From a checkpoint of a small transformer trained on Wikipedia: untied embeddings.
Each number is 128 + 24 x the weight over its row's rms, rounded and kept within 0 to 255. Layers, rows and columns count from 0. Numbers have three digits each. The size before them is the row's rms in percent of the matrix's.

# layer 2 MLP down (transposed), 384x96, rms 0.247, rows 332-383, columns 0-47
118:151125164106115132141123128125125165149167127128142143135132104097178127142123125130149155064139128110143129118121113101076147139136103135137122
115:121182140110151109118119139103117143139164140149089119139104125108144112130128106113162103133131152111130129111115165126155139102146152114145165
090:092137120134138117165112089131109106084121111162137118085080135162120132159148184166162155146170104168139100156101123160093153121138131132128123
093:155143114127109148138121145129124093129123117161115152176155127112128090117133128098111140165130101078152122109102111164096129161144117105142119
087:126121128115132159097121078088132120103141129137112134116166161154120158109119154152139084184153088153114130119087133135151113121114132143107152
095:137162173168132144104097138114141121115125124177141151151130160184169145136157119136098140098102124097145147150181141125179132094127108116155153
109:115096078126148115124134116144093137148137118139108136131072129108102151162120119122142058128115071135116097138164144088129131154108095154158119
115:137124153090124137150140135172112107150099122107143161154135082095087186104130173164143099142125137137114130121158115106185139115118118149163120
105:111159183140141157131148122127105118101146155105148200072117088097121131115158138146159113135149100123128096127125098137189100106134142167115124
089:137155112134142139104140154133135143142185138127148119123136140112158169165133114121106117122157121178128079114147139118069115160091075144137110
109:156125161096151137134125131086138170088136147145124155128141118106137138094099133122154156150152137133149131132077130181115118126162116126134166
081:119167127128102097132152139157176086161128101113119148116119120132146107123121121173140131120142071116125119201098109161110125116152140173127148
109:122139162124141131120127118120114153065175119139121110107106131145130147100138106126158146108125086109111104089139149159108166106151176104150119
102:116156117130146153133093134132172141126163097142167104140124142110142095160110137177145128161152126158144137151115086168124107154179162146148124
098:135127115127141134149132113119142124156085109088124124151107162122125125117116126088085121159125132143092119093109144145143111105156129127136117
103:146072165094124119160140105127105154160096096098189088178131070160159116106142144156164148147159137152151130117105121127109122139127130113129138
105:128117113096132093126115086146153107088129102121142134133102099137144175138149141099129130097153117156114165122117124132087123113101108157177137
090:108120142160120075149077091151124107137162090096150102123165121127104125117125174102109178111091155146131151116141133139191130164139103105167157
098:159092143147126159132099120154114117085142139132096176149157101132135096154115130149139086137147151104196147123117158096171131101115111177162138
103:109102131111045143128134176139166101145109138128109162093132116116152151088107102103130137118174145105090135136118127137114065102105153114117128
105:142144110131113169156135137145122116098149119131112103124067149152133092151118072166120146119159130121127073127143086163110158144139150100130122
093:153096069139149120169131129142140120116108106105135123135148126155133107156163127148150093140120090156141129127077139102134189145097138115084119
103:138151133084073143151169122124116114216139150125122141159117121116130156111108128096123151158107112127125112168122133165158181155142103116086157
103:136142103138136179086113128146112071113135181120161109136141088157125136133124157096100148142092175091124155162134134104129124157130129129125105
093:111115112098137118097123119097101142106105142132105124116164139122101119102121104144152106148137101120069148117117142159121137097139139099124083
075:118145064160137131096130158097134150138145109113128126141115076122130127183104153170137112139136067149114081126146095134141114106128132119135135
106:141139143149069130118117132129147156122129118117142140146125079143139146099125084126176151125135145153147095150099110140137163152103117107119107
104:159074170094119104157101151099114124125127124132121122074126118158100115131141143120193120084131128132132142157138090158119166131153124160148126
099:112113184125124163118177107098127138120129121095079157143121122110141137141156132156112117126115185171069130116149110124104144130140122062167113
105:102148135140072146121134115137157119114107137157121108097136167135154131160163144164143136105085147095109130067173147156116111139146136153143142
123:185123147174148123123124130157108108197156108138157116127137152124113142080122156159115109132116086134094156143133135091142132092128139124182106
112:140144160144111113114145152117167117068161128152077151116134139163141124091155087156130186092149127091107153104128161146123172119123156149107153
091:095171120119170102121136132151109098108155134148101147189187095135155119091137138169160122155159140155115135114149104103084128140128141164112094
109:133132102113106127101133144136133108149119104108169104129144165088163138132089167121106136103130148132109145133113125123181103127137182177114084
107:143144082106108130139132110131204123113134109181160123126114126127140178153166131128155146129130107137103171127133133149155091112106138127145174
130:147186164143165137133136164111096138126143111133081097144146114080124089141126115135131140127111124128097061133167146146085134115113120122136147
120:109116098172100168088159076138166117132091132107113106126086155153120178131139145185102176144113124121093108114150129159125117131142093121154130
088:110124127143156130157150108158094113077125116108118097087128138122086101113108136148079130089158111134166131164115137165107168138124156100127107
101:086141151128164146120153100130103102114109148119094096121142098134148101144067109100152094175176142134112115131120094117137129113148174123150097
119:161117131125105089130134132090116138130125127141121132179128125183162135102094158147158115095121094147140150110106096152131118130123100123150115
102:144126119105130080156164134132114127163058112134121133121162106126161115148122147127137120111134137098123111109138117153081148133137127157191137
090:114107108100147125148123112109079116160111102109098126050122094110102074151116126095128107134123135120117129109148110119088116135115089089122108
067:128110172115148161163094100131093122118142105135116165122163119135129097141165081079109118102130107116109124130169102161135123160126137141148130
085:109150150100092127127150088161156084137131137119177148150100116139127063157084098143091086125153146139134093168113118111110121098087120149141115
123:078150148113065106099161096129119129092132109146095137072136147137122153131121158105119141106140120076126155104155088121154146101118118128117153
097:116109098122143151112142120139183148156122133098141117104154101113146134171099135135084093144143143158128136140153159121079152145118123154114092
091:133164183119161139124116181118101154172099130103153161162153096144141133123142138168128145161166156143128145153167109104133182107113098099154108
115:062144137115114120153139166098137095157100130063139154122124131085121129102109187136140165140122098124078136111122087138113103125118153133113134
129:096125163113081177141117146133110129116160141139105096117098092146140113128137110154129118130124138154132128106139113115093148169138129131115067
090:094121144138109160154142107119106126119133114097129140159120154130123102174138110143157127084109099136149099175160128140139175165147124107129155
096:137124125138125127141138130109108114146152112077148127078122109117115153138111161140128166123180110167111105136068126177153083123136153122118171
107:129077111149136148142110188105120170130125145106139185115106108126161119109127129117162111152117097122116107143159130075136153126146148102177126
# layer 2 MLP up, 384x96, rms 0.263, rows 333-383, columns 0-47
107:126105127187126123156147091119105114172151153169088131162105129098120148134126099181127117140151107115120142116100171099107142172136144134134126
095:101097105164083110120140140145149135136147145114092145159149139137122107123149140115108117130079146119139111103110141108084103115154117120184112
091:113113098199121160104121110142119137145125117121144150145183127136098162146156140087125170139112102086190124160123162147109139134172118130146104
082:120163127137111179148118088121174143085121118141090143130126116096138141130078146133107105148172120156117118147130148135112122079085108149122109
092:107107142167129100156115108094147136149101150116070091150125167130145175142117094158085144109109131123115115091127114075096124113116070158103179
088:116131125124125159126096152121097128168096168135170090071129093143177092097147151134113105111101149128115168116104119130117144174173126109163136
123:141136091131135144109179159135183124102180139137167132183128137130151155090125158141129086115098119085133149154165112106118115097159109143113128
095:144114173158169146122135150107114126119149141129132146127090101164103137103125163102164092122148173130139136142129126117176131131154151148088145
080:152109110113114121095157146137142153142099122134117115090107124145124132125132137137116130188104112122166162114106154104135110131131112140120107
114:161163142131146160108123132108138114141138157137123072086111112113151139121096112143137121111117142143098146091126114108126125066104131127134135
077:147120113100113138093125139124160151124141164084076094124144103140116120135118164161096104127139080114112170119114081124094158117155141179103144
118:073132111132118155102168092116139126076109107149114114120110096130169134139138080119132124141155125094126121085100109112137129100110067130133152
104:146140155134129163105120101098120145111154083187126097173108134113110130124080124131117102126127127130155143134155105155094161172139123138141138
100:150109155106130188109187109109130132140095148116149113122110129117159129131148138108148112142156139137134156099139125149112170087139172107138119
117:086119086166118148125096123120139121115147155153092159112113144072133158134168135142077120109120099145114125124128119149131094128156130130109136
094:112081144137139156153116112132147151094129107114152091160089138174105135096176102131120134149101139129096148168139153121148147088108129144134140
088:161128153107124125114111153136160134114172101097111104138135106146118112134173153106120089126124144144135147159140133125165112149127115099106157
082:122120127125164117147130172124144130128130169102181126137085094160121121139183131144125130167116140162170116149150120096123111096143105176096116
097:128108129156070172149151127112159160154138104116145080141151136146123149166154093113147119145151115105137126118169146098150114074111152142113136
106:139125091127067132113106126121147132170116125125139151168099120106166135160140133101104143114107104178154084128127117118101138120112138073079102
102:120095130128107146088079102164091138140124157108167081132148161169144159141134124128143135107139134107109133134104126149106129137115103179094118
094:110103153141120102153130150095114107147098109138178120154094132152172147126130103099125127110109105151142114135194152093130125124112128078156113
100:166156119167163175103137107135135111097054108124151142099137100129132176163118162108152173117112121111142106177133143122129151115126130170147131
112:146120092178098119118096099090156152142133102130138117155119147138117136110161106157163098110130083126127113098112173150155125083126151119122084
081:141094146127093119147139139117153139169144118103151105107110143112122154133152132123123116151143183161103134064138117093112125172122151078126122
110:118138131144122140142069127152089121098134092101127151129128132081075115147131124103106138139131146105082162079131121166110098165143157174110137
118:113107116102150106134111157098122154087149161145144094126155106183113131120136104085127090120120116101144156120129085105172145165150130138116135
096:133146098163164162147143093168101151080147106118130090149146150134108121136115095105159152117073193104094138124144162121127126137124129163142156
109:152136094144134099137136100161127087110152148103119141101091116108129124165103120131123104146126153148117108162135112114123104125160142137135130
113:089109092149134106123152119143128140103106160101114158133139147128092150135109148117127132121199124142112132136140072154100109121104114156168099
104:139118138149097118084163118073132174136143085131079116123154139130171152107168118153111129146113074123164126083135100139124113121081129164109152
090:142106104134122115144145141140143137149159159125151129129118135179161124120135171153111160136061120138139167094094094075142098124100122142125106
107:139122127135184141123129100109147124117144122136112123121096141117119143124132129137109118142121162102133181136113108106164139160088173172138150
109:120111120152147133127154149149144127143154146132158109127162092113127161133107155099144106125152160160130114114148149144162126076155152118126170
118:131130168159163127109123129092121172141093110081131078108131136130128150100127136123148135134096156105138134132195103148106149117105154161193162
113:147139123096097107086168117065134110144124105124094138122114139112141124151099117135078141135125134084109133113115127103128096185135095153138137
093:143131122113146113104104116161110126107155164117107142095136160128157097113148099158127113132129166139139140138085140108113118152132198166138125
107:142078107136143157133146101145143211141118112127068110151124105104094129088146114082152113094124163143124069131123181105140135151155148139130121
122:113126131138149145140131102157131180130116126097120093150122120147143149083132121126146147156086156162107140118155139128157118121172164146128158
107:138132145126092165089139146106139118087124119124082102152120167127076148146127153114119135054105114149118100131157117144149130131102102134151148
089:172141134129120112117097104137118121126097166132157127136066101117094099153131137165153116159132127154118153110160083117102144158113115092126130
073:156104135113132154140099179084136120124101154120136151126118115118126157194112153127133077097137156174121142123130142096100072102174148153112129
063:148166139174149111147099131103120122154161137138137123162093127116156182130138081096140123118108080173122119138107116093163077096148133102130117
123:106120137135145112113079141158094092113195145152098099120131152121128096118164102139112088127084124123155154113166138189130078090134136078153139
097:122097140130139121107131122136146143087146117117153081132110125157128140118080120097107120097116101143103157130184166137130129143146104157125156
092:108110142096115106075114108114185119079118155116120146112098121135095166135125150138136151118113123139115097113120113125089124127126136188136117
135:155107122165152095135118105163141147134131102116140148197115150118147157121119083148117134118152133126133122148151133107171131161126130103116135
120:100093138143084124130138137141152171124157117134109094150121127145137104113134087147118134130116155147139112102169131100114107104121155146144112
093:104106144157141106112142092133113128114132137103163085177107165096123128139124118117127101086127069111168152145163139101132135171134130130134116
104:146123148164099164080107073104123124114088098091113088116152145145115136123088159072138105155122146151154161121134119123128121111094145186107116
091:128142116187131135164180153131107130119145118106121123090138093123166086160151140150147123129156170119134131130169153113122103145161094142130112